Each number is 128 + 32 x the weight over its row's rms, rounded and kept within 0 to 255. Layers, rows and columns count from 0. Numbers have three digits each. The size before them is the row's rms in percent of the matrix's.

# layer 7 MLP up, 512x96, rms 0.233, rows 393-511, columns 48-95
101:093076190158188123179097110106112154131117123115137208106112189157143089166137145102140145143140179078136144140135107118121132147164123134115165
098:145121120180118119163132193182144127150098165112119117122107117093145075086069138119110115095140120137147163116083083103153148129135089150159078
099:138106110095123112122131142099140158207130126116128110124104151102119183162057069132108179108156141122112113143150147087133096152107125134184078
110:124155069121159142113129136199084079086187119138155174126149184098064124173115119125088079137199108181124113111147111142100106121165122184151177
103:103174173106117190230139148208135108150176124088073145088151116088143133092161140148116141093188130163157130113106123205129103130148170121146107
095:032144171129120150086118122181145163206128162125095113098097140128098138131142096127162123136199125096114091121095118123166113105115122121111104
106:157082105210079110105106118146141140162153114081151127117098151096081120152101143147135136155160163134151167102133162116105107160108113156049084
094:127198144117114114155141098188110117102080112179147148113211152144173128087125133089170128140103090142128136145120146088128145125097199108116170
092:164147122117165123113188132155187103157095188082105125167168090161146139082059127110082155130076142089068168103123120144142085131103140171202094
098:129108069191157147086097115141142162156058097112135135127129153127168102075138187165161144097121098143124190139153056118096093141115161106099075
097:115172146147103128131093137114137153104125111089130103120127114130121119125130113100200118071101214184151078090146122094141049124155101142102135
098:127093166104109110153107157144143134117132125123143093144126102132137064181128138120204173170148136109125093121170145090114156195102136117181088
103:108179128143126115121173093135118145107195041123174099143057147131082122129069093080135123105191122088094176152110121120139073132156152101090066
089:093096097067169116164117138097113132104062153158149124177128151149153148104160118124109069159126052147173073104101133084112178097130168078142114
106:101107120089137096098150140179216145186143127105117105134173130180143141114119112151129109181136197133142157157105173101140167197121142039187142
098:151114125132178150156131144119074132117072068114170134120057192093080153118113136191128160137095094108195116147147173059161129159172130209146108
093:148162105091155149148128092120119127143103161136119151133150198155072112103065089058072146100138185069131167116134141076108156172083149108137164
100:137102141129187133100163129139076162165117118106203177066146105170151167072077099072139150195146167098133116102134157153148124136090088139100180
104:099098155099153068192134085108069115160130094216150094082085105130151140131123104101130084116116113054122131177131161155139090110108102089201121
096:146163136128140140117175109082106154122175211102072103134146153185122106125209100114109083124117120117204111102148179102133199146095173177104120
095:143100169075143094142101107112071147169062123058123078157134144113105142158106136149069092156156026164119127084111144173086099131088158147166111
093:075141106120094151082158093162106103125127120169186162149065135134068170145128145112128119103133153145137125098145085098086117146138078145159130
101:087075161149118089106156150127138157156175115129157130101079120129124122120084070123186139181138083124156100052115170108072079119082182109220127
104:182122131149130104111121101126129159084130148115137109148128177109129137153063100121063139168155130154122145133109160106176115151136180126164169
094:129127156131087155138145162148128134123147129170153169107082133128126184169085102168127137167086073099125105187154109106195104191186160143151129
116:133112122110106108111134122113140183104130101154137154104096132161089141187140130184112129087143119115108167132104174139134154139097157179095141
112:155103108124167159137131141131120118092095140170159142165092135167105095114110170124206114129118147090062143094145155139135118099118149212184091
101:167141128120161168134110060094152180096132148112215180098117116109127173095122102125134143114072142096114099133175135135177137127169088145094160
107:098137153111152147165154087162146165147128131105141089146114155086117146117070153130130150098171163139174145118091141160136136102038125153163171
103:078143147098115148099053091152179145161086066159127141149092092115145101075165111108123091117194146117122137079154161100090109127187091169094149
095:112110098136189108175121139159155160064134168164153083127178143155099124136101074152139124135131127155086123118115125149119093105104090131095097
100:121108121085148152146054030121124133096128131080103118148172077162154048126131119120163133092147189123125160152113136189098157112090159102151128
100:154125110171157155117162150148170129101118167110147128128117103164088123081128101129171154162111182119113120071170122170065197152120152170086153
104:123157084098118153152092042175126164103153085091157105071106094102094151112118163076122141103091112078126099112125124180068147120064140172147098
098:068105153097136164108091101085125151072096119124146104118125218190100129142097104098094123162153165154120131103180166156176154088165124149107128
094:112168169115137131089145121119131123076123102143124103156105120105210153076164157107168079155132147143170084115141142138155159181131181073100133
102:152134108131110139121097089129115092183115082110126050131082117140084100189099104141076074117125133130176137124155076129156089161144148172089150
089:197094124130153134098086164107118178151189173142090169102134118156107136117183097061182133111118137049179098070101085137171197148164112148139150
098:077049076133116156103127098112110092188133134175189097136091123128162093146176182190153151072119115131137132109173125166129185135120141188186152
108:173104132092071138178081139109107127106131188196141130129106170096110090100138095051122121161181116130146170116151147108117098151142113127150147
101:125120108183163126130218133144071135150209130135160129121171141107108125160119139131042176142130126116082170111173085121100102123148090120135046
104:041118136105107213130079107168159140128138133131169078121118120134181123103143078062106159118123110130114116112126128168106115069156140165120097
104:102144124142147155211104099142130121158107113079148169170111116148182163165120145128132046149148162138110123158097104154058134137097145097148119
105:096163095121141093110124155134112145101144149072148102154122161113185157164077148139168147139072194146083186139078155114111164169113126151134104
097:130109156150127084137048109137170167145125085098093150130191154136168097108142095141122079115134121136061095132111118130225178196125121092095152
096:167152102118139137193091151093172155173131125126181101107070151119130141102115110157109169121147110166131099126114132164190174101090139187198157
097:158153069110135165182103203090121135208105098129103150153115073135173145096124164119122108140180155101065148164051164167130142171177145137145135
099:109101092129155182163142098152139125068115128105123138187112083080128129077155091139167102139118157124105134119115155140176172134137138157149188
103:137154096146128114135141104137137126106129122044098157098141154077095131104129094073237137128175141130164113087097119067115120104184125118140128
098:101091135123125226122114122084136134128138122104079178135099148094152127121167167124121077121144136116182111146167158130124110157107125116125174
112:194189127147136107137103103191122115120132163105137089125091131156112143174103082108126116135114236148125165128052143134149119150156140150091090
090:085133124089156166167097130128130076085093093111150117136125127095177106207127067124191113128150210154160127127187138113134139157137117114105137
092:129148142143131127147133155144140114153150187090224117117181135122136096054110075157119095089151155068124187120136140116091118122171115124148183
094:095028094089145158132122131177130176127083071070155178126072135087117088120137171110118131081112172078103110170100102123117145140166147122129111
097:183098071084128152156078157126125139155152102142137148115170121097092063116148178104132125132136149080101073170119112079118114134076110162162139
099:131151112097096125177111127074138104181113157134117114136174149106165131122158105142185173074127199100105079131115112147081158139179175072141175
098:108161153102082116124144115151168125126067162145110114182134116169092167147122136160196171165115117091116119090153087076142056123083133150143123
103:116126172149164170110083142139075179077118074157121138173114093075104138091086121164126138099143143111123148125109181162168172136107111184129146
103:133134118220124161165077220154151122166114158098158177141133143121117140089126098102131104121140122126094114123113074124086133121149190081160094
104:180124131114110131123130112081106101144160155191136173155056080095107094176151160102117183159152109118121140090122105120140113101214118138153105
096:158194159092187141114109138114154124099126097140158118122162168134068169166107095102158106125133143133172064105131103111086070129206107089152083
113:098176140095120125127157129135116150145117121146092074112098189133130174130186145158132135094160157124157146105171098173159132113131127152107162
092:117121137094162118091048139131146133144155137117127095168142134126116124140126131114199096072099122108106100077108187146088114134125172131099172
075:121099153133105110129090134118081154115094091134154159127100133103115169138112109071131105106170162114120042200150144149158074127168085071109076
107:149159099167186151129173138169107100140183124195121180152127123143130128183104122161082090207134159195135150171113146182106127128121149121064118
106:081119151060123169124161055117148151146125122124122130119168109126134066073136096094104080109188190121130115103124089163138064117181150164181117
095:148110137174142158121170109089167151114205184089108147128095172123153159098101140102124157199161158143088124115088136130133193137109175108111132
102:155126100119121114201157184110171142113134131068094142122068154148151162110098153131129155125072159121194112164118191111126103130166151176084121
100:170114094141070123118151145116128137089157116194124144129141090162169104114098133134090117124114140116194132139121185200119118108179117179077082
099:073133109108150150122109148161101160193135137132105126188159095136156060127117132160077092044174127103105133097167170122171123111083155156149101
102:091096152100155134123143149179129152155159086150164149140101184155134117138155136081111116161132222130167132128114125094127172138122111089144202
098:172125133137074155082081133122122179120145163146112130136110109092153093134073118165097145053142149102132099132148135123138146157182182151139134
101:084139143126169171144139140144070153128139102138133089193164122100120097161098136120141151087076088083213111096111088075139105161136169104114096
101:117114124051170120167133102141138180105108166118106198108152156093130130127074078102087102173161137138112110154149127110056112133112165122186125
092:144120147124134154133098125092202133082135123164104068158133137132109130192132126137065126113138177103191147108099107207103138071134126125102123
098:113098067173133142123122087148146127131119094071120136135104114149197112088173168120115127168099099073118109111133154182110190147175079157106111
097:192105153095117136127158194150130104093148179104165158168132159173129139133089113106132195122100099121144126176127137145141112166137156104205177
101:142161167139117166126106175109127119120119129087175157144100177126154100127098114150203111167152102046140120151167193094127116160119190105112175
100:191114088185149071188144113101129082137181170120166115113159177138109127086075123133131123160169167177107085074119076159083099109097107165112108
086:184145145115129166152185157081138127118095127124110125144102175150133088142179176156094162114117070102186127168097157178096150072122149130178071
110:093115166142101150101100114116104221133152088127136153085132181142123078135134149082129129184097138163110058141129152087190116145074109174077148
095:130116108072130143129110128077097154168181089117159120180117138130145136167061162080108196112156105146132113089096133122110125140192146076151167
098:138123142128118137198152145126139144096113170184170133110106102190174157146151154155096163176073133054162059052144145160117148122117136100175110
094:149143197161115089152097083107059182129128130135097149076111107157126168168107166176126122159130174122144185120118105125156078183103173112103125
105:145118140169161098112099159172132134088140135123117134101098121155094095146108154143150110137129207162168103153091159099089173078138138127082111
100:097053121147135195086134118159106172137143130147121151151134107210134154083137176091126074119111163092166130168185200169149108108124145117135170
103:150118162142173109164121170191146187169104051179147194143119120101132111165158125122126119135141125111102081097090110097134111120092148199133145
101:114205103096122166148074102122061120112174097183117106178115204140096116110147103127131102142105106108132139163122058133139177210127121079141076
099:074118139083140134073097079128144144140107139110092137144098163167100127151145120089066100129116159106090165121145093159147100125123122152119126
103:101136122103156137096115166128116113136141093189126098088140144173121113132099126161138053087097188097174082117181125142083186139122153168150075
102:151193180096119152101170119082124132076118161141121172091184127116095086102143155139141119113156073114111208083141102114134087080176092143163109
102:064171141181196150100127082127161126140124129121197148141158145156129139114101115086108158142152093114150098097091128094155110182131174090067147
103:134147168157120097136153106153143110116071116116117132073174090123121068142096146097158113189125196080117167123156124135126093144090175105163140
107:130130167110135101092114169183157164136145127120196140071132104054107136168144123126165125137171108047139080092139137118155125165112132183096131
098:195109154084150066135144125092126170109147082131144095107183136096103206111087217093151184114134136091156123117137148100145133124091106116086108
101:150176118133141064131135123152117115151094111138146098101128122056192104186160098124218130115119167147091114137120128080110136175108097062179142
095:129151140121111119134148095054089127132113071106137147089206190074151144111122162116138115090165093099110133110081157124163102137105124085162121
109:169040119146146123168058170087133208115142139124112156107097085134183088093118166086152105109167156103071188156131137122151085099139141109136116
088:163134126159150147113127107132134165097120126037077142117119119111116078150179098037163112145176085151106126151144134157158134077154094120172136
095:134177096195058147054129140184134107163118162106126131122135091139177170134131067131118060109189147115114115131088191142073108141122151134128087
100:059129138107179113079184134118124147086077136132114096093155110135141160146146161093100140161154150082125139121190180148172078154151165169152087
106:107130086120122111159134112151151077134137162120154156117122173129080160132109139124092159122114130157139080103196156094122127101113145119125158
091:165155117159142159121096183100144142122087156150179103149157117132116112144096097101141066116137155104178123155150185162198153155124157144115119
099:073130121093107072180133065191167091093124158131123142128100167127140137100124159121105155099115148087120112178090146135183116105118186108153112
095:171111112129175136134081113138082088113112144137114077202106135113115149115097131139127086086117119142061110117087134102088175129131091143098177
100:092138121140092133063128184123135172179155123190126117115141130103155090114098120165135110100125086146115072079142060062105131097139111182121148
098:146158202108117099160186130079083097141146185117163128114107079109131082167153074167080119171170163142118115115149078112112056124085128124108102
088:181154162150139097149123122121093180123133151146166138169154163069163127142173114057163100123212149123142095140101143224088079151085193150128078
100:157103101140159093160150191128100119084147156087105156148156114231146138129101046101069119138127121116150099106100143158153133186116099131168158
093:154138138141148118124100114180169087130198131111108182172088110097175073160109107124137146100142149142098136115137136132162061149095156124150174
111:158059101156173126178157144112117116117144166120121127107130167128150082120103144177173112131177164081128127184157085131149199061155193165139116
099:133148121108198118143112127108172110196161193115097115087096106145114102144121116102102080134138158142175097121051184178062103144096178158159124
104:148180108110145138145107157126150129154139091107084149168111190108167112134151148166158182118091128080137128077126170202145147148074112190135112
103:167129082158081083117112118138126150065113110097072114133150193195124160158174118080143092139113145106133165149126083126096121088139123097128086
101:160106113103175137124139085111102096094101094135076152114119086196133083206146129088182133176108182100164135134119148122121091135132077151182168
113:141111161136132090160137168101157140121175086097106126119123215148079097140101127144132115125139138118095106131135096100142126146097154109119120
103:126157075092114124184134105151137134080174119106071105158087093143144080138067102141137134078090106059081134110113168123111109136043192116149115
097:137085140148110160189115129152063198141107127111130152079200132053115124135096166137163151117137122139171109131190131100159165158129188129121187
103:118142092098132181131102126152160190084109172131120148091100078105133106167126128081146135123230149117099147095148160072121149161133204141124083
# layer 7 MLP down (transposed), 512x96, rms 0.0978, rows 393-511, columns 48-95
092:149141164137115114175109100040126134092149151148147150080148116126172103146075178118147192120148115076060078110140150190160125143134144112125164
097:150171094144157120154146102104177143121124150111080040108130105122077088119128136165155132099156122132103144127072102148109108121182165206118102
109:086132106119150139098138094164126124120074144141050046120140106122167125118132185109054159174157151075140064118171202171102107167116138145130113
104:176165096136117105154128110081133151167110172159045149086158116129147095126090151112089101139135103126117116094128095084152088117088118092161076
111:100152115132105068179185140201117134108112214137133178122172110178094138165168108137107119080099139129163137142082089060109047122096122138116117
105:161106111138068081131094184143106103073042107133162116110085105128138144223146142145083102076105123172150120177076138131110076083125115155115103
101:088087132076123160127110152146112078144144133108168141154104124147129106206169085127121108088099133121174130201124096105105159144098155103177190
105:129039158172116136153081152118154130143087129135142174144137153108086112117126148151110139073159103131174125158097094137122108151041110058090164
097:122126103066097193107126137127151098115133109131184109186088144109189086091208135149146104150101134192110123093202091149104147113200071133109131
094:129102155158143141119117070159140158131098083084179031071101069120135169133114168088094100134124162178165120111078135140133094089134109125140115
084:130165172119178127132150112076094148120129106106107122139084106140152108163087119130161121120137175191116117096116083142141081157166129117172133
104:137176100216157119061082080154148153116128130152121183106122134107124100112098100126107168098101157170116114082124123075117098104146141167095205
128:207165178128140150134169086118153110116136131128167104155066165150159176106150119113124052116156073091118114112129129112197139155147151135079054
111:174152165131146124055120087089168106106132112151185080150150174144105153182129091167099128160142056207126111152133139148121150114128135106065152
093:090129165133156193093142103156151120118146155132171091085146122142094181192097143144155133160181088158102082130163142107080156062096141173142103
091:083108156162086136122134134084156109126119115150111122127206105150121123079151136144210113118152175130194153157117110124092071172187135118184105
128:126107157122137121182174098150133108114108094127125141135186117157111152117142172065053118088181146098182120113126150152150170173100134118206119
101:123141105147116085108179073129174127114126156105112028082167127084173118134150119120129147100159133111173133114132155148104167167093157110138152
117:135157142161165111138133135101189102106137073145110109073143146138103127134136146144081151105078144180142158114134107197147097087146101066148125
105:095141139187104111134165162144177125075148071122100066090095092164157111146037137109067097133084148170169172074160168142078112185097104093101123
104:118124102161118099121119101160093118086151136145141083176081133120085137142150070092098169089137212163123085153130212140162100095142127158095061
087:133159114152177081179090084111156186143117124117143094097127141108149053161152145161120155145127112171123172156112165140116090154075107105108183
100:113130137063178129123132077172066133099183172116176163168101163087149091092192111126139174104107122115153095132168141141071171130134142163180146
106:151141101126172103137185129044113112102092143115135070223139125117127143088110153138133109089166115087145118176166137112140146115119140121099110
089:065086052094161121101108106122114122144151089080128139127104119106136157084155172134128138135084111152158130096124133078131162098174123094122157
099:113117122098118146168128152072052117133153068100169162148131151067158093112127098103099086073105124170126157134101187213087184112095130125104153
095:073086157122122095151137159088112126113095168097102081160195140133127146137154134112122182120139186092151156087083103109164119118143181150104105
100:052149098131085091106157179092111164106115172113099142114160132163114124075108086117106138168097091181131134152108087140139159136170163144165130
100:125191192108104125119132144100143073077105081156084182088120134125119096166131171122120112081164113134111152131127109136120047082153145068105101
104:107130199159116125148195110129143095171212147137114108171132097153084137132119100098077134139048117110159095083140091163125141161133150163156077
097:152077127071110103062164178099156144148134061119123095160098111120145082084101082096156132151161097138140141092082118139061087152132113058109104
101:166144121165105121137096120086169161137099108105112162151145103116166215087175133107191144150104218113156148123154116014129103123101058101082157
097:113097154128147130123052148184157175090153138127110109111112159157080154095073041191123152137144089141149125135139118135108157086146144123092077
098:166094111083072132058134104180127104191161131114111108165144135104144133108164145106159041085177073096073161062159070151078123107119156129135051
102:109202094107146116111062031127120101162156102102096135140103127102127137107138134124147096128116164131162133101133059144122120160164097040110095
104:124164156121173095121144130099136126168105165161163176140085128103158121105077155106129161151132109127099214098191130163101062134140146128174135
092:168141177116189069115074156082075116093118134098167078178142094132101110126145134140187122067117160095160144172164169131156159201159165118114130
108:136175107144176082102152125139065176149166183163139199130126147144160099149118092150175178121149145107133121114096100143155146127120106159075169
106:173093138180102131143076161090179148143118086101166154159069137131102159131132156165118067102133168160125138167182124097051108064105215110118172
091:103144082139177125185113075105124101092148172140098138167108147125087099089112139098192134167076132090105110108101138127161077128155165156119094
124:130107151194130092158170138095150101135136146132159121133084190095098142169123154169084114097142092162183115122166155165106112085103069143149117
114:048137115099159120128120153132078102144127117136117056143123118125143126175150163123081080119104166146079102115101100212128105122121117137163173
091:119084116172129089082121122125124161061115123147188116178090086128125095090103141108101115069207154131134145109113146096117173048112102123116149
097:123167087163093134119120121162140093158103095184133115092124107121169170209163148164190220117132141139146094138103154175134127171097159108088170
102:130112171153147121184133144117092158082110114152115139140122125129060128082108103153169171081134160045043112123112089209132104118127182174115130
093:127173149130126135130114122118118124091149161098183110087066080112104142150097134143099151111102151092140107163086140171111137055121118121078061
095:161125111181122149140168116182085160085137137169156114141126098083113168113233037158129114116103151110080143108137126097159149160135075166133140
104:106146056140071168122127068168166076145122096136093144175172100172132156096160163147131132148119139168182116086179127109180183144153093122187085
100:158051126108129175116108129090134147155146105102135099085162160093148151139130164185141132129163147172116122159145179101115111138111134142142135
093:117132186129106125194148138078176087131148102139134117197079205065124129152175121127099090063153168114154134105142106218117113148108087160081090
098:114148131142119136133124087129141094089078105132150116142103133174103148128145150157171126104115098168160141155141122098121079116159177115133117
088:145055092148190116137137115100130153124084114067169181134178137090115114094144124091100187132202130099112103171096125109135114104075111126115173
102:118130172090110142135104162142105091107122154137118104164148100122097127133215123151135151138182149077096109147088125117130064104102138130107104
096:087121127160130172139157121125131092080107120093169088124108141148131156164147080144140138083134109099075219118114127177130054137119104103159109
100:144130086109137146109153118129135141099109151101055189168169126163196111100087165167114101166147117143180091102104139083176154098121051125122109
103:047166074086084155069097126091156116123147064073103138121133171125110161168142170079137171089144123146092103125175088133111138125136134116105169
094:125100174140148098120138128138168165089194173087134125187132086178125178118142119118120160137127129091131116074104108143120100134124140182136117
100:147179124115090132145156111089148093147132097116147073145093161138175167156148153080070131139056128116101114110098107138179090156101140113151052
092:113180140058142123094126091098203118162093124129164189095152101121091138186130183143117136088123168130102099119110110178095166125198142106155116
086:157133143147127128201109105115163061134099070130137077106171142117134172152158158133119103126185114180104201101114204072123158136189139142160112
097:123111094162171157098152150138130101154087133111133107136069095097137195154096170133125123197120110129122125140158116213150031094114116099164089
101:118121184106106124101130136138163143140089143120123146112073130127181082107119133182139206133116163111129137180131183116107154117129113163116109
108:055096180152129156129112074125106115123094116113085110055102197168127166178103088077112092137149153085150161113154083173098142120153158113128151
085:112135072112102196190121139162165129128128134100118105138159095113159087119100165138113133123115093167165124136110168183128137167155178148170158
106:124141117143140154152148117183158131119148138065108151104162133105161151095104148160135156153142105156072115153110094089138189088094106178109125
103:128132082044118145157145124114125127175125151184096127137136080144112162107154149098056201097107149163099116070113130091107163164142124095120142
090:122073137071166133106158117116183085131145130141113128178174117125055124155145158105226127064112099112184117085090207131137125144091100128116142
092:155118103115121193101073118129128135162118116175151133105177110129082141188115167091141148099125107143166171080133125194155108114118117115133124
090:113072158127121099082109067143128150166108109159121091118137138071123118135171117153160126154142105161108097123173104194120174089085105129178122
100:134084113119149194078077065130094125117132127157098134056157154086176141102147169106144104102118112121114094132130138107117116183128159123153136
102:038160146104142147123116140107182076120066112102134145195101134184159125135096102122086128125103164097076116106180137156118111100142179173133130
101:149122095145123162106108117211088115029137081169182186117176153112111114135134098087162099089108152104097168153176154162121165108153111167137104
106:105079140197138176162123121112127185139120168109071060174148159121172096057102102135176144159150119103140113153160173109142080136123058172106126
104:188174127131154122124027175138135143116139189139107140079149144119136164162183141095168198145162131116102141125081161131154102112134109089053147
123:146156121103147117148134116105123154085193138166166063115111087171133107190121062116074091094120147123098082147130127171127144076101163129167085
098:103173173127127134205129106174119083136086168152072075140101157180148174179134077137149121087164136166099120126141124151134093144082167121126139
101:116090155150121199095126169091163137114096087120173091126097149096146133097199084135137125118146112066146105156143137114104164120102179178060094
100:144099079086213107137093145163126096162163130147176120101076136113130130109093131111130117184131162139166159117138169174092129149145117164141075
100:138116201112032185127096119107154136141102116083109118115090097078127159127150153103106088093148142064136130075126085061137084141114124095170150
096:181100151171144198159152090138191113134150104109111108104136161106118144121106052116113135146157140140080089160083096168136132162159178131147109
098:164135167175108131123130142136133165125115130146148214140089121121167076092115155145183150097123106099109078165184200098103156123177122142136152
099:144062083123105143097077111115162182164120126158129127173134176148182111104136191100148180128114110195190110122087102097128145112124103094079137
133:125087170114056155185137076085142183074140167074105148144110098127111069150129190091121086137092145146111072057120136157119156135161142140149112
104:110075129187124145110137069091101109143135096178149104086141143084138218175102144105128109145104080133194160147097117172156141142147146044138089
095:086147142152121165205159122185090113134067153127116160147129128176187116077129187138146154092084061125087145092125115136127128156098116135155122
090:163184098093136166112115105209096109143104165105147161068112080223146094073131166124119114124095145092128176164124110114136109100151104150146114
108:088121171087166122145094157142103160098086164134121184159173132130103103130138127112066096064124152145141162182101166064158113109050103201094126
100:100145113123116121156167089100121143148141107145132237105131094134095171130148071170104173120141134138165121179134130135147135106119194155132064
100:118157173124156176123165079148077063114166122144073130166126155097182104177119125099172118147162127146154102136123164162104117078134059116168062
109:086151102168103130098119255123129129152139083114111163160096172136112165118131092129194127096115083123142128145103203088138111113103109122098134
091:122115133143128087108123129160161104047179083119158108127111109109101117095132136119070147134176161120131159193119153108130113093065166081050157
105:126136158181123085080151153162151185129080133096154175146156118151125111106113163167173147202143164169188163149067144115147120167169175181121141
098:162088107128157129158112094132194164128115149092061070060104166150154122115150088182156076121138133181140166124082075141155135114099142172121155
107:162124129123095186070101110122118126141125096076127091112106131151101136150144174120103154099120186114073123119087113133153170130146125105148142
103:143117129126137145135124143138148152101124139140154108138201142134110119126152083159124151062059074110120150100087103164155143140147145096195163
096:103199103053121124168136136155093151140095088096112160161153103120145088160110143108193138101126095127110093160131122146144178176082127006160138
101:054104088134136112137115128104129178146119082121100089098092172091128117136103152125072139132083078166047103184087086093166096120154182117130055
100:176117123124118130110123232167125128175117108146144196119074185106143145140106107129160126126083124161173154149153105086086109132157133096127124
114:141103143150163167123099107144050161116127163148071114130157146146099165112095159186104124111103164104157151071165113129139116136081121155102109
095:090129171102121115081141161143058089152120091161133137135118134142125153092121193148104172157067184129110075153112172186116100146090114179134130
121:164130145050100137130087084090176124157162120129105107091074059090124109176160148147105090107117146203118171179166177162153147104135125094163141
100:153136083183130145116140130131108144117076068087130239080089130101107089112182176142153135142166100133160165172084112131217121133139133110125116
105:157068127151153105102080145147122154107130108096181171106085085118142122132095143163084130136130123122082142115102150108162124110153143137108093
107:142100125081148174134126143095146111156149174152158193088071117091175133080132144143124087148108137140098081169139138112123128113105116133157112
106:050081144046140101109152172137155138131148177126123110113131102123164104132155071122064162096145127138109124111144119160081087181104150142151117
085:159122133184173149088193118149133106141096140159124142162161152151158104182193115159148143132125096108060107135141155189091079120061109108072135
108:144223125078140128107126144140097136152150116140126075164112122135136123137098139132046137103179143186141100076122125153120127142123079073107170
098:073141124074125114152123148110210171116091140176118178103146088111109115116162159179121075128057160159124122162091158115124113149177161181107136
085:171104116146077114135100207196121132141149092141165105124116038195175155086164121093084153079140160121177107194147149187119138128145135109079104
094:111171113136125104090126136115123075087100089129137157149120157130191108167089076147115092084087147131178156182127136155074113114148047188140151
091:150109076202114127118074152108186131125139152099147119134140148120113146098153116178129138108161190150138071184148058205134162107149108121086136
098:120137138167146118113141065147136125150139166099106152118114089136128115111145184144177107088156109139126171126098208139046094112120083205145107
091:165140099111087108131135127114136134107114173122119120140146132159118116106133108140065113145124166144131118133125146175115137067139118139117129
087:075144101152120112138157119128165103115142165154087110191172086169112133138151083138097082167121098089100116124145108086181156041131148148136087
107:125092170170081095106157158100144127183144125129154146134149105111132179106106066184137139144127068153089167115115121056110134102119169155133160
131:127115122136152123126113158162179109130147141136176119136108192139158117144094125124170102108173112128137046166174090080165186166112105123113160
083:141179121093139121080173110112128116169110126094103139112124157103121196082105094148094100095128163088039079197128091143084136133186159111097092
095:143093139142176158079157118166182175106129152101150111149118094124161086091156191066145119122165146141126136125116096126162187146091145149151124
094:175143110133073152172092095118176165135149159131180097069074120137138126098124092106164121145094100154129146051119130118116145103172146166171171